config.yaml
n_layer: 13
d_model: 128
n_head: 4
n_kv_head: 4
head_dim: 32
d_mlp: 320
vocab_size: 3031
activation: "swiglu"
norm: "rmsnorm"
norm_place: "pre"
norm_eps: 1e-06
positions: "rope"
rope_base: 10000.0
rope_fraction: 1.0
qk_norm: false
attn_scale: 0.177
bias: "none"
tie_embeddings: false
parallel_block: false
init: "uniform"
init_std_qkv: 0.0414
init_std_o: 0.0
init_std_up: 0.0414
init_std_down: 0.0
init_mimetic: 0.5
optimizer: "soap_variant"
lr: 0.0061
beta1: 0.95
beta2: 0.99
weight_decay: 0.039
lr_head: 0.00958
warmup_steps: 200
schedule: "wsd"
decay_fraction: 0.736
decay_shape: "linear"
final_lr_fraction: 0.05
batch_tokens: 32768
seq_len: 1024
doc_mask: true
train_tokens: 179600000
steps: 5481
dataset: "wikipedia_en"
Each number is 50 + 10 x the weight over its row's rms, rounded and kept within 0 to 99. Layers, rows and columns count from 0. The size before them is the row's rms in percent of the matrix's.

# up: layer 8 MLP up, 320x128, rms 0.235, rows 73-90, columns 0-127
# down: layer 8 MLP down (transposed), 320x128, rms 0.208, rows 73-90, columns 0-127
# gate: layer 8 MLP gate, 320x128, rms 0.223, rows 74-91, columns 0-127
up73 094:57 54 68 51 53 59 53 47 47 64 41 44 56 36 39 74 47 58 41 48 74 57 49 50 68 60 69 56 46 52 38 41 55 59 61 49 54 72 52 48 57 54 46 73 64 48 48 51 67 45 50 41 45 50 42 61 46 53 30 64 42 40 46 46 36 45 50 52 42 69 64 60 43 58 37 42 61 50 44 55 45 56 54 47 53 63 56 50 49 40 44 48 44 39 49 49 59 62 43 46 62 57 71 77 49 50 58 38 23 60 60 47 41 41 41 45 66 47 60 49 37 60 33 56 52 55 49 62
down73 094:65 61 34 55 68 51 49 64 44 53 59 51 41 58 46 55 54 46 37 51 56 38 33 40 67 45 70 52 27 53 51 55 58 35 52 57 46 56 53 60 54 42 52 36 47 52 58 49 60 51 66 54 27 41 43 67 42 63 48 50 27 51 69 59 58 68 32 48 53 45 53 68 39 41 46 40 42 46 47 36 49 45 41 44 45 34 56 44 46 59 58 50 43 51 50 58 34 61 57 63 67 42 61 50 54 50 61 59 25 39 44 50 53 56 48 36 53 68 56 70 44 45 49 63 61 49 51 63
gate74 104:51 38 33 66 42 43 43 37 49 48 40 42 17 54 49 67 63 54 66 40 42 73 60 56 58 43 41 37 55 47 44 59 43 56 38 64 61 49 45 54 50 51 43 65 43 62 51 54 41 37 39 48 33 43 45 72 40 42 57 44 59 46 57 55 59 37 52 52 57 64 50 66 61 50 53 48 38 49 56 40 59 49 59 68 25 48 46 46 48 57 48 42 52 51 47 74 42 54 41 51 70 60 30 38 46 48 57 52 45 52 41 53 51 40 46 53 56 64 58 60 63 42 70 48 59 46 56 49
up74 096:54 40 43 61 52 50 49 44 49 65 53 63 44 39 64 45 46 52 44 58 42 72 56 65 51 52 36 43 41 44 52 62 46 46 49 62 39 54 42 38 38 45 44 64 47 49 57 46 42 46 43 45 57 50 33 56 44 70 68 46 58 49 31 57 67 62 36 44 50 55 63 57 52 45 68 37 58 49 56 49 50 42 60 56 50 44 39 76 43 57 51 43 53 45 47 66 60 45 41 52 53 67 34 35 51 51 30 43 48 55 37 45 56 28 42 41 71 54 53 36 62 59 43 39 72 61 62 66
down74 106:45 55 57 25 39 67 45 55 52 40 45 53 49 37 47 53 52 49 60 47 75 57 50 58 47 48 53 64 33 57 43 39 64 63 50 42 50 52 46 45 55 53 60 56 61 68 46 49 44 55 65 50 41 56 49 41 60 33 62 41 61 62 66 57 55 53 74 65 68 65 57 50 42 29 49 48 52 37 39 36 49 59 59 51 67 44 69 42 57 59 48 45 34 43 44 44 59 42 68 44 69 52 65 43 44 49 66 46 50 59 32 54 42 48 41 47 33 40 55 52 44 45 52 53 56 63 34 57
gate75 100:51 70 60 57 55 51 56 47 61 38 58 36 46 39 51 41 33 64 21 57 46 53 46 26 58 73 42 53 42 54 54 46 56 48 50 45 32 51 35 41 57 41 51 49 54 50 59 44 52 39 29 47 38 61 55 34 65 52 54 69 50 53 64 57 50 50 51 48 35 48 49 53 57 43 57 41 40 53 66 50 56 45 52 28 70 58 78 52 56 47 33 54 41 40 47 41 46 65 59 48 51 57 57 67 70 60 49 53 45 47 52 40 39 50 40 56 47 52 57 54 59 65 34 50 62 59 53 53
up75 096:34 56 37 36 57 62 60 61 39 55 43 49 50 38 44 58 61 57 46 55 51 58 57 52 58 42 46 45 52 36 59 51 50 56 65 51 48 36 53 28 54 51 67 51 52 44 42 45 43 57 47 64 55 40 42 44 43 22 47 41 40 69 43 66 44 41 56 36 54 47 46 49 48 52 34 75 51 44 43 73 52 56 70 79 43 51 36 35 60 43 49 54 48 47 39 56 52 55 57 43 50 47 58 53 27 46 58 54 43 41 45 55 65 58 64 43 64 62 60 38 49 53 51 59 60 61 28 50
down75 094:54 31 63 56 45 51 55 52 44 53 54 34 40 52 39 42 62 43 57 50 55 63 57 63 46 64 62 51 49 52 36 61 67 52 53 63 54 48 50 68 61 49 44 39 50 66 58 45 29 53 51 47 50 57 57 36 27 48 41 43 50 52 45 45 68 46 39 58 79 58 46 48 38 67 48 57 43 50 50 50 60 32 32 46 30 55 48 57 50 57 58 54 47 61 70 47 51 43 46 69 55 64 42 36 40 31 55 50 46 42 62 59 78 39 46 53 43 48 50 56 52 29 56 55 52 51 63 54
gate76 096:78 55 44 55 62 61 68 63 54 70 46 33 64 47 53 47 44 51 46 61 30 52 71 56 56 50 49 49 60 61 38 56 46 52 46 41 50 47 56 66 56 46 51 57 43 39 51 44 42 55 40 41 49 43 46 55 63 58 35 61 65 56 64 47 72 68 57 44 47 52 47 64 50 57 49 68 53 56 66 52 32 53 37 53 42 30 46 41 39 46 51 49 44 46 43 40 69 63 51 67 45 66 50 44 46 40 44 44 64 43 64 63 61 42 53 55 59 56 35 49 55 37 38 63 37 56 42 53
up76 087:36 48 50 63 39 46 47 55 55 48 46 40 53 58 66 46 55 47 49 32 74 61 41 46 48 44 58 79 38 59 32 50 40 34 34 50 48 32 47 42 47 59 50 63 61 49 68 61 58 47 53 41 36 57 66 54 35 50 54 47 25 35 52 41 29 52 39 46 51 57 53 54 50 53 42 40 48 30 56 58 50 53 59 29 54 55 50 56 36 52 50 35 45 48 54 51 34 50 62 34 52 45 47 43 38 58 48 49 31 40 52 68 41 38 56 60 43 56 43 35 43 60 50 64 45 38 45 47
down76 094:41 50 66 57 57 65 48 65 43 55 47 57 45 65 48 45 39 43 58 56 58 52 60 43 53 35 51 51 75 67 45 49 54 31 43 32 37 37 53 63 61 52 42 59 38 56 53 52 34 41 42 41 39 41 60 57 62 38 23 31 53 62 51 47 60 75 61 48 70 35 39 57 53 48 43 55 31 45 48 52 59 55 37 48 61 44 50 56 39 36 46 53 53 48 34 68 41 53 50 50 60 65 52 47 53 48 47 42 53 38 61 53 63 41 43 51 51 47 35 50 56 30 45 64 54 56 38 44
gate77 105:55 44 36 49 66 42 52 54 59 76 60 61 58 59 64 39 57 52 48 30 53 44 56 54 50 34 51 56 53 57 67 49 54 52 50 56 46 65 53 42 53 52 50 58 41 47 53 38 62 30 65 64 76 58 64 44 66 59 60 63 44 41 45 45 48 57 44 56 65 61 36 58 42 68 51 49 61 44 64 70 56 43 32 47 38 51 62 60 56 50 49 64 59 57 39 48 48 42 49 66 35 53 44 56 68 58 54 57 51 50 54 51 59 46 59 37 45 53 33 44 45 37 41 41 55 47 24 60
up77 096:50 42 60 55 46 57 46 66 62 54 41 51 50 33 61 38 57 40 47 60 45 62 46 70 72 58 44 62 71 34 51 48 45 45 72 50 42 41 40 56 63 51 48 38 53 43 58 58 70 48 39 58 38 42 54 55 70 52 40 43 50 50 58 46 61 24 48 70 66 33 52 40 50 54 55 47 51 41 58 57 47 68 53 60 44 40 49 60 34 60 55 38 45 57 46 42 65 71 39 51 61 55 35 38 47 56 36 47 51 63 58 57 45 49 56 44 65 52 59 56 62 41 47 37 50 65 46 54
down77 095:50 38 46 40 54 67 46 53 50 48 55 47 38 58 40 53 42 44 37 56 39 41 42 44 52 42 43 58 47 46 49 46 32 54 49 35 36 42 34 54 31 45 47 58 51 62 55 63 45 47 46 55 21 39 43 54 57 62 41 52 50 65 42 41 41 33 42 40 62 44 62 53 51 60 40 44 42 58 41 29 73 51 68 59 58 49 51 38 55 53 41 56 48 70 46 49 53 39 52 33 47 37 46 53 36 66 43 35 30 42 46 50 66 23 55 60 73 38 52 42 58 51 47 50 57 51 59 46
gate78 099:45 52 56 46 47 49 57 35 49 39 57 27 60 66 46 48 61 47 39 43 66 65 57 52 44 46 52 37 53 56 41 56 43 70 50 31 56 58 43 48 51 67 52 49 46 48 52 67 40 50 50 68 50 60 41 43 42 43 49 62 33 71 48 31 41 72 46 33 40 50 34 41 47 48 40 32 53 55 49 53 44 39 42 55 45 40 48 52 69 46 50 74 61 62 44 49 53 55 46 50 49 51 65 41 28 45 36 44 57 38 57 45 68 39 47 65 52 56 57 66 56 42 49 57 57 56 71 40
up78 094:34 52 61 49 47 55 42 45 68 53 48 48 42 55 55 63 62 59 60 47 65 33 42 46 42 60 62 49 42 50 32 55 60 49 42 50 47 81 57 43 65 56 42 67 37 29 69 54 48 42 59 57 59 53 52 77 50 59 59 35 46 49 46 46 29 49 58 60 57 38 57 38 52 45 38 32 46 41 46 61 66 51 59 57 51 39 52 54 62 42 61 46 46 65 41 40 55 44 51 59 40 52 55 46 45 38 57 53 67 52 66 31 54 45 53 55 66 42 42 54 63 32 48 40 46 51 60 59
down78 097:69 55 49 56 28 37 52 36 52 62 44 56 50 47 55 62 43 61 36 59 45 49 54 43 49 58 38 29 51 42 47 58 50 41 32 50 33 44 40 57 41 44 46 50 27 50 43 42 55 39 50 62 53 69 60 50 63 46 65 42 52 56 58 63 50 53 57 42 37 64 59 44 59 59 58 48 75 68 64 41 52 46 45 48 53 58 42 59 64 54 53 70 34 53 64 64 57 51 53 44 42 55 57 38 55 59 53 52 52 38 59 38 55 59 51 40 34 73 42 34 61 56 71 51 56 35 48 52
gate79 099:58 45 56 34 44 56 44 50 43 52 52 42 57 62 58 48 32 58 64 48 51 43 43 58 40 45 54 65 53 66 36 47 62 60 62 50 45 49 40 56 49 47 43 56 46 60 54 65 47 39 55 72 24 46 66 48 65 58 42 61 37 53 47 41 57 44 58 52 53 56 77 43 53 48 48 50 56 49 48 44 47 28 75 48 48 60 66 52 39 52 53 54 37 61 43 56 29 40 42 57 54 54 47 59 63 59 71 41 43 72 42 61 51 70 40 60 60 55 47 55 66 56 60 58 41 47 65 45
up79 109:51 72 47 57 69 47 41 60 51 68 41 59 37 65 44 49 65 41 55 42 51 47 50 43 56 66 46 54 42 58 57 58 52 43 56 52 43 46 41 42 33 52 71 27 51 57 44 30 37 60 55 32 53 61 45 43 43 46 49 52 69 46 49 50 45 62 49 59 43 49 52 66 23 62 51 56 33 44 51 50 50 48 35 39 47 50 31 48 49 40 43 39 67 41 57 53 46 71 59 49 53 50 47 58 46 54 28 56 45 39 39 29 58 37 60 48 52 36 41 30 56 46 45 45 62 50 47 45
down79 104:66 57 79 46 54 45 42 34 60 38 51 46 66 49 51 38 52 61 47 62 56 40 57 53 54 54 56 51 29 55 46 41 70 53 60 50 54 46 74 49 56 38 51 38 48 49 52 25 45 51 33 70 62 47 51 50 48 37 49 57 66 61 37 58 46 46 50 60 39 37 45 54 56 36 39 47 60 64 66 68 53 63 35 55 51 53 58 39 54 57 51 55 47 45 46 43 57 36 61 49 43 32 45 58 35 30 57 58 63 57 55 58 52 57 35 53 43 40 59 46 64 40 51 58 50 55 31 39
gate80 108:50 43 57 60 53 58 45 51 56 72 51 44 50 59 47 62 48 57 52 61 56 63 52 35 64 48 55 52 64 47 55 45 34 66 66 53 57 34 39 49 48 36 47 72 66 51 73 46 59 40 43 65 60 55 35 37 43 41 41 51 55 52 61 48 46 32 49 59 49 41 64 40 48 49 63 50 63 64 35 45 47 51 61 46 34 56 26 53 41 46 45 54 51 63 43 56 46 43 50 45 56 50 43 72 56 45 31 59 53 48 74 48 51 60 56 47 43 59 43 37 44 28 44 32 63 43 38 60
up80 100:43 50 39 39 41 77 54 67 39 48 61 40 43 41 51 47 41 46 49 46 48 33 46 47 70 56 71 60 55 43 49 48 46 69 45 59 50 44 53 40 48 44 44 62 53 58 58 58 42 37 53 72 43 36 33 53 42 42 18 49 52 52 60 67 50 34 31 51 59 41 46 59 53 58 55 53 59 58 51 41 55 52 54 50 34 74 34 50 39 41 45 61 52 53 37 65 55 38 58 56 62 58 43 68 53 45 30 53 48 45 61 46 48 40 67 53 44 57 36 49 39 50 37 49 47 45 55 48
down80 096:47 53 38 53 54 53 28 43 53 46 55 52 53 54 51 50 57 56 49 56 48 40 32 59 54 57 49 45 44 41 15 69 68 45 51 44 47 49 57 51 45 51 63 50 36 65 43 57 59 41 77 52 58 49 62 58 43 59 59 35 83 45 50 46 39 59 50 42 42 54 41 54 60 32 27 50 33 42 46 56 49 47 44 48 61 47 62 45 70 43 58 48 44 51 51 57 50 53 41 45 47 55 54 42 71 45 52 53 55 49 43 54 47 54 45 37 55 37 51 46 41 44 57 84 39 40 38 42
gate81 112:42 60 39 68 54 58 52 52 59 57 55 36 48 64 41 56 52 28 32 32 59 41 47 44 56 47 61 40 43 50 34 43 52 45 36 51 63 51 53 41 61 39 32 69 40 51 49 52 49 59 59 39 29 64 37 43 54 24 70 48 50 58 40 62 64 42 50 60 56 53 43 54 56 50 48 28 53 53 44 49 46 55 64 63 44 54 62 28 46 48 54 45 56 49 40 52 52 62 53 52 32 52 45 46 37 67 46 64 42 61 41 60 53 30 56 40 55 45 52 57 40 38 47 55 37 32 48 44
up81 083:46 40 49 53 25 41 45 60 67 58 43 48 55 63 44 48 51 39 61 41 42 60 40 61 55 49 44 42 52 48 36 63 49 59 41 76 49 54 47 51 46 39 61 58 48 57 48 42 57 24 40 60 52 42 57 41 56 41 47 51 42 46 44 62 54 53 47 29 53 69 40 45 61 32 43 35 40 58 49 64 56 46 35 47 58 43 51 58 56 43 68 70 45 55 31 49 49 50 43 51 60 51 51 44 42 51 42 44 61 53 40 18 46 65 51 52 34 34 42 53 35 36 71 58 58 53 50 57
down81 091:49 51 55 78 44 55 62 39 49 68 59 29 32 49 64 43 64 35 35 45 54 47 65 36 46 53 60 48 42 54 47 54 36 45 29 58 64 38 42 48 51 58 49 52 52 57 46 50 63 56 38 54 50 70 34 48 40 46 65 33 44 66 31 65 57 45 53 50 60 70 45 53 58 45 58 50 47 43 53 74 46 53 59 46 54 61 54 41 62 57 57 40 41 39 58 59 75 52 43 53 41 52 45 52 43 51 58 62 50 54 52 26 45 37 43 67 44 46 56 52 54 64 56 59 52 57 54 50
gate82 095:58 36 63 63 31 30 50 48 45 53 54 41 39 55 59 69 56 47 54 60 61 70 59 44 46 63 55 66 50 55 59 45 56 42 39 32 58 30 45 51 49 49 38 60 46 50 39 54 46 36 32 52 53 43 49 46 51 30 70 44 46 60 57 42 76 44 43 53 44 45 34 67 54 45 51 47 54 65 50 37 61 43 50 39 63 39 54 43 52 49 43 55 44 61 49 26 77 54 54 54 44 55 35 43 48 56 36 40 42 41 55 56 51 58 52 51 57 54 62 60 58 55 51 41 49 33 68 40
up82 093:44 53 39 42 57 47 40 39 47 53 36 50 75 65 56 37 43 56 22 48 43 55 47 59 62 25 51 30 58 45 35 58 51 51 47 57 64 44 56 55 42 54 42 43 50 54 60 40 49 65 71 55 42 51 51 45 40 64 73 60 56 53 54 54 49 39 50 54 40 47 41 50 44 55 56 56 62 57 34 44 44 50 33 68 55 45 39 61 34 40 60 52 43 35 54 62 50 36 68 47 52 50 38 54 52 49 39 42 41 41 43 32 58 30 37 42 48 59 54 51 58 59 38 61 47 63 56 66
down82 098:60 30 46 57 44 47 71 60 41 45 41 43 34 47 58 55 64 39 46 57 46 44 48 49 48 66 49 41 53 58 28 50 56 49 48 37 61 67 43 38 40 45 36 68 63 54 37 59 64 60 57 50 59 40 66 41 37 47 49 47 66 57 54 33 65 48 54 47 36 56 49 56 52 52 39 51 53 50 59 53 64 52 47 38 59 43 45 50 62 57 60 53 57 40 50 30 59 74 48 56 36 46 39 46 43 50 67 52 67 48 60 43 43 47 50 71 56 35 48 59 37 65 42 37 60 35 60 32
gate83 109:53 50 54 38 68 50 58 46 30 64 60 41 44 59 45 48 38 54 55 54 50 34 65 38 38 59 49 39 35 53 60 40 50 66 66 43 42 52 48 32 43 15 48 59 48 55 49 49 46 47 68 52 54 64 56 50 54 56 45 49 51 70 62 52 54 54 54 58 68 52 38 59 62 55 70 59 54 41 44 63 30 43 45 60 43 49 42 66 45 40 63 50 68 45 44 56 60 42 48 61 47 49 57 52 46 41 35 50 44 40 38 35 72 44 57 52 50 56 36 41 47 41 40 47 42 25 46 55
up83 093:69 56 60 43 62 59 46 54 41 64 62 40 43 51 64 47 61 59 36 33 70 54 63 62 39 39 47 40 36 43 55 47 51 53 50 59 45 38 71 57 42 43 51 40 55 49 66 41 49 44 43 45 54 59 60 56 35 64 54 57 67 58 42 66 58 55 48 62 74 53 36 51 47 54 46 45 63 36 45 42 41 46 32 52 52 44 48 50 40 42 63 39 58 38 51 64 54 32 43 60 30 38 63 38 57 52 25 56 74 42 52 51 57 49 59 40 51 45 52 51 45 53 45 40 47 43 58 35
down83 097:56 42 60 54 47 74 72 35 35 67 38 45 58 53 65 44 42 37 70 60 56 38 46 63 40 32 40 41 44 44 33 57 28 46 50 29 54 47 51 38 50 46 61 48 32 45 50 40 50 67 49 46 65 57 42 51 52 56 44 57 52 47 59 53 48 54 63 60 48 36 47 24 54 48 54 50 52 44 65 69 67 49 56 46 38 61 40 39 63 46 64 46 57 44 51 50 54 58 45 49 49 61 46 38 51 53 43 57 48 50 43 47 63 55 38 61 48 43 73 57 58 49 50 57 75 47 50 44
gate84 100:50 63 46 41 68 36 50 48 52 66 57 55 45 56 50 41 54 41 50 53 55 26 34 49 34 50 41 51 49 51 41 62 63 40 47 40 48 48 28 41 45 46 61 54 28 54 40 54 39 53 61 41 27 80 59 68 38 59 48 28 57 61 38 37 37 44 56 50 44 60 46 63 42 49 45 51 39 65 76 53 40 56 46 54 65 46 55 50 39 49 52 34 40 39 41 49 40 38 47 35 52 72 49 42 54 48 50 55 50 52 50 49 46 60 33 53 44 43 49 48 39 38 56 54 38 57 58 46
up84 091:58 51 41 39 53 47 33 31 57 64 61 58 37 46 46 44 45 44 66 54 33 56 43 48 52 45 45 32 63 41 31 54 39 58 43 26 47 49 42 55 60 40 35 49 47 36 37 72 50 55 47 51 49 61 49 37 40 61 60 53 44 42 59 51 60 65 42 53 70 41 51 56 61 55 47 45 37 56 52 50 39 62 50 58 47 78 56 58 39 47 74 46 37 49 56 51 45 44 45 49 59 63 34 61 53 59 48 51 55 44 42 56 44 77 51 51 56 52 76 57 39 48 62 50 42 43 38 48
down84 099:45 42 45 68 46 59 47 31 35 59 47 66 57 30 44 54 55 49 61 50 32 42 38 47 59 41 56 47 63 39 51 47 62 47 57 37 54 79 47 47 58 55 53 41 45 26 39 54 71 46 41 59 44 56 53 41 53 64 50 59 41 30 60 48 64 34 36 47 45 63 45 45 47 57 49 46 47 38 59 67 36 29 59 55 44 72 34 45 41 47 45 44 48 48 50 55 48 36 41 53 44 45 47 57 63 61 39 57 59 40 38 66 40 65 47 49 47 53 60 54 26 45 53 51 52 52 41 44
gate85 104:47 64 63 47 44 50 63 43 42 69 64 57 71 43 40 46 47 58 70 34 59 63 67 51 66 52 54 53 57 50 58 56 47 56 56 80 44 55 49 61 59 52 53 62 69 43 61 27 45 49 43 57 58 37 54 49 60 56 33 51 29 46 60 48 52 43 40 53 46 60 50 65 51 45 74 40 42 45 44 52 54 57 51 60 53 49 57 47 61 56 62 58 49 61 39 53 58 79 48 56 44 59 56 33 57 70 58 48 50 55 47 52 51 42 51 45 35 71 41 60 42 40 40 51 45 46 50 56
up85 098:52 59 38 45 56 53 60 58 54 59 55 62 60 36 80 49 60 31 38 52 54 44 55 55 35 43 62 52 51 62 51 45 51 35 51 61 40 47 59 33 55 66 65 53 51 54 54 36 38 42 51 42 47 37 42 61 53 77 64 53 61 44 61 43 35 52 54 45 54 55 45 58 65 40 60 69 28 51 40 47 70 57 53 57 48 40 35 53 35 66 44 55 43 56 54 50 47 57 38 61 53 50 57 43 36 46 60 53 55 64 34 56 43 37 36 41 34 59 49 46 38 61 36 57 53 47 42 59
down85 104:54 70 44 43 55 40 68 50 39 44 36 54 62 55 40 41 65 51 49 43 56 57 42 55 52 41 49 61 52 46 59 56 51 42 43 60 38 63 52 56 60 46 58 55 56 52 38 46 42 34 50 55 51 64 50 40 35 55 56 52 13 70 45 45 58 49 55 34 45 47 52 60 31 60 60 56 39 34 45 57 47 39 53 44 55 42 54 58 76 40 58 63 44 58 37 56 46 59 54 38 62 54 52 28 77 47 55 48 43 68 55 56 58 52 53 50 51 58 39 66 54 43 40 50 48 43 34 32
gate86 112:66 52 62 62 53 31 52 46 49 38 44 56 51 60 48 59 34 38 51 57 36 50 44 47 39 51 34 47 57 56 56 49 64 47 40 47 36 52 48 49 60 40 57 60 53 35 68 63 50 59 54 53 52 70 55 51 39 51 47 54 53 25 49 47 64 50 41 58 37 53 49 28 40 39 42 41 27 56 47 40 38 58 54 52 57 48 61 49 60 71 64 42 46 61 50 47 61 61 43 51 52 57 35 30 52 47 65 58 63 61 50 58 51 61 62 29 54 46 38 50 42 37 63 40 42 68 55 73
up86 110:56 57 72 54 57 46 48 62 46 48 41 35 78 48 59 49 41 27 58 44 54 50 47 48 45 59 34 40 43 61 48 51 62 50 45 63 45 46 50 32 40 47 54 65 49 44 54 60 44 50 51 43 48 56 44 38 34 46 40 50 42 41 67 53 44 57 47 46 34 66 47 30 22 42 53 49 54 48 47 52 38 65 47 68 40 42 58 42 65 54 46 37 57 46 44 43 47 50 37 41 46 54 58 33 31 51 37 41 49 60 42 68 48 48 46 44 31 42 42 59 46 33 49 44 32 71 49 63
down86 109:58 60 60 50 39 51 61 58 46 50 53 42 57 34 42 54 35 50 58 46 59 55 65 60 50 57 46 44 49 38 70 58 49 48 61 52 67 38 54 59 37 48 39 43 53 40 58 42 60 42 53 57 46 48 51 57 34 34 33 61 52 47 59 51 59 44 65 57 35 61 46 40 56 57 35 63 76 38 45 55 51 40 52 60 36 44 53 54 49 48 47 50 51 53 58 74 62 45 58 37 57 51 23 29 45 62 37 43 37 66 42 61 61 43 54 45 42 72 57 49 43 41 56 40 30 52 54 32
gate87 088:71 32 56 59 34 53 67 48 51 61 46 50 36 45 48 53 53 41 43 62 49 52 55 65 62 40 47 39 53 55 55 55 53 44 48 52 53 36 59 44 43 42 62 47 51 54 60 47 47 67 58 55 55 47 40 64 55 46 47 58 43 51 62 46 26 36 50 52 32 49 49 28 59 48 47 57 37 64 59 45 55 51 59 71 50 61 33 38 84 37 52 46 50 34 41 47 49 41 33 48 55 39 42 42 44 53 34 45 46 45 37 40 50 64 60 38 45 48 35 65 68 52 42 29 57 50 50 60
up87 102:61 37 24 48 64 59 39 53 43 30 63 44 54 56 61 37 41 40 50 44 65 47 39 49 40 36 58 37 31 40 52 29 44 56 33 61 52 60 47 52 41 63 38 60 51 56 51 63 56 40 47 52 26 52 58 23 44 55 52 39 51 60 52 51 50 45 59 51 49 44 58 55 43 48 53 29 62 41 41 55 44 53 45 53 53 45 65 42 38 46 62 60 55 25 65 49 45 43 52 43 47 44 40 53 62 64 51 52 55 42 37 52 46 58 32 46 54 56 73 47 38 47 65 60 51 41 55 45
down87 095:56 39 50 39 47 43 65 59 40 53 48 49 44 45 68 49 46 43 60 54 48 53 48 49 50 66 44 51 58 63 33 77 50 52 60 27 67 53 47 35 61 28 53 18 62 52 68 45 52 74 68 56 48 60 26 62 49 47 52 74 44 60 52 44 43 52 61 50 49 52 38 41 48 45 41 56 46 52 50 49 60 46 49 55 43 57 49 46 69 44 53 54 45 48 55 50 41 46 50 63 56 55 56 50 53 50 52 65 58 45 50 44 51 35 53 59 52 31 75 62 54 45 45 48 30 51 52 47
gate88 107:52 64 50 61 44 45 61 45 40 55 34 39 57 54 66 68 63 43 49 47 55 43 48 65 58 54 52 48 43 59 29 66 42 49 47 55 57 64 52 61 47 52 33 46 42 49 49 52 53 19 73 53 65 54 42 48 47 43 54 58 55 48 29 49 46 49 39 68 74 44 34 60 43 38 38 52 40 56 67 38 60 57 54 42 51 61 37 48 49 38 62 33 35 59 46 49 36 62 58 57 44 67 38 32 46 44 42 56 55 22 54 47 49 48 57 36 57 48 51 54 54 47 43 51 47 54 59 51
up88 106:61 63 49 59 40 47 50 43 31 46 48 58 58 40 63 59 29 53 43 53 54 36 63 44 44 42 52 47 47 71 46 30 21 59 47 42 51 51 66 57 32 41 48 36 42 55 56 65 39 38 65 52 41 43 43 44 51 47 37 54 57 45 43 37 41 72 48 48 47 55 52 68 43 52 39 51 44 48 69 44 59 39 48 50 44 50 50 49 54 82 67 79 40 51 56 50 48 62 59 48 38 58 48 58 45 49 55 58 57 46 52 50 39 29 51 63 47 58 44 39 59 44 44 46 50 44 50 50
down88 102:49 50 53 57 40 45 42 31 50 39 54 55 64 57 46 50 52 46 35 60 61 72 44 64 38 46 56 66 33 45 23 52 48 48 35 36 50 58 44 54 38 42 38 60 48 44 32 57 52 54 42 36 55 45 49 62 46 47 59 57 41 63 40 44 72 54 62 44 52 53 30 44 55 57 36 52 68 58 57 53 53 62 47 36 48 61 61 56 51 60 61 41 54 68 37 41 45 53 71 46 32 54 48 54 68 48 39 50 58 48 41 37 43 57 63 45 59 34 60 31 44 33 47 39 56 54 39 47
gate89 106:47 60 40 56 38 42 53 63 55 58 46 41 57 47 58 45 42 51 28 66 32 54 28 54 40 38 40 54 51 46 50 37 54 41 55 62 67 49 50 66 49 52 41 57 55 56 44 32 36 39 49 56 45 61 37 57 41 55 60 51 58 73 53 32 50 39 49 51 46 38 38 47 56 55 58 61 65 43 53 54 43 43 67 39 44 54 43 56 54 48 44 81 45 48 47 49 60 51 36 58 45 51 56 51 55 60 50 34 72 53 33 49 53 64 66 50 61 62 58 26 36 62 46 58 46 61 56 62
up89 101:61 49 52 63 66 67 48 51 66 46 48 40 54 42 40 56 55 33 54 52 52 41 47 46 70 62 54 42 53 40 54 46 45 46 48 51 43 29 57 52 38 39 42 52 48 47 42 54 60 58 53 46 52 54 50 62 50 51 59 39 63 32 69 34 55 67 45 33 42 57 32 55 48 38 29 45 42 53 52 37 45 58 42 53 74 48 55 47 42 42 41 50 63 36 37 57 45 30 32 59 50 55 47 43 49 40 47 45 50 34 33 63 41 46 36 57 36 64 30 44 66 56 44 56 59 56 48 28
down89 096:63 41 44 41 57 54 46 55 44 52 52 64 52 65 53 38 66 30 38 69 63 57 52 35 46 50 74 37 42 48 53 48 57 54 49 45 49 65 39 51 60 49 42 63 59 53 54 42 40 51 65 51 49 40 54 47 48 47 54 50 39 62 48 46 55 58 51 49 40 63 36 44 51 62 78 51 53 68 40 39 45 43 35 37 51 80 40 36 50 37 65 58 49 56 58 56 52 45 47 59 60 48 40 42 67 35 55 25 53 41 40 49 61 50 51 46 61 48 32 36 38 55 40 43 55 35 57 45
gate90 116:70 44 61 44 60 33 55 47 45 63 69 48 62 64 53 57 63 42 42 33 54 47 42 53 48 57 46 42 56 60 48 53 45 41 52 50 38 67 46 52 71 67 60 49 55 55 53 52 47 67 62 43 36 34 61 50 32 44 59 61 41 50 47 51 57 48 64 46 42 19 38 46 46 37 44 59 44 49 60 57 57 39 40 43 54 48 55 43 48 69 41 42 40 57 64 55 52 36 54 50 53 44 59 51 51 58 56 56 43 49 51 45 51 57 32 36 48 54 47 54 23 46 76 46 61 55 74 39
up90 105:60 51 63 52 56 66 57 60 39 52 34 62 41 16 71 59 41 56 55 40 57 48 36 55 40 39 54 47 49 47 59 44 45 44 61 40 45 60 53 47 49 48 49 29 50 46 50 40 65 31 48 48 41 61 64 51 60 39 56 58 49 54 36 26 51 43 72 48 54 43 58 60 34 35 40 61 71 47 60 43 53 47 39 56 37 59 46 51 41 47 65 49 49 52 66 39 53 44 49 48 61 66 40 62 58 41 57 40 69 61 53 47 56 48 44 40 40 56 57 46 72 50 56 41 57 49 61 60
down90 101:43 64 51 55 69 54 48 50 60 46 53 50 40 29 28 52 73 53 65 60 46 37 51 63 49 56 68 66 39 46 53 42 48 62 37 50 56 41 59 51 43 20 51 29 42 45 45 36 47 38 55 63 46 51 44 60 57 51 44 45 55 66 50 43 41 56 41 56 36 52 50 51 46 50 64 36 61 43 46 41 58 41 73 49 48 55 48 60 43 36 49 42 53 57 40 58 56 52 45 46 64 50 50 34 55 39 42 47 41 30 63 34 65 74 60 46 36 45 58 52 62 48 50 51 42 48 41 37
gate91 096:55 53 70 58 49 40 64 48 47 57 53 70 62 76 54 46 54 33 56 50 50 49 47 44 61 51 63 57 48 57 57 57 66 51 53 51 52 36 57 52 72 38 40 64 64 60 41 38 53 31 51 52 51 49 56 46 56 63 67 51 59 32 36 46 55 56 64 67 53 33 58 49 62 61 51 58 52 55 42 37 55 33 52 60 59 50 60 47 44 39 49 58 64 82 55 55 44 46 69 52 55 51 60 46 61 67 47 49 49 48 66 68 57 36 34 48 57 54 42 39 53 54 57 52 50 55 39 63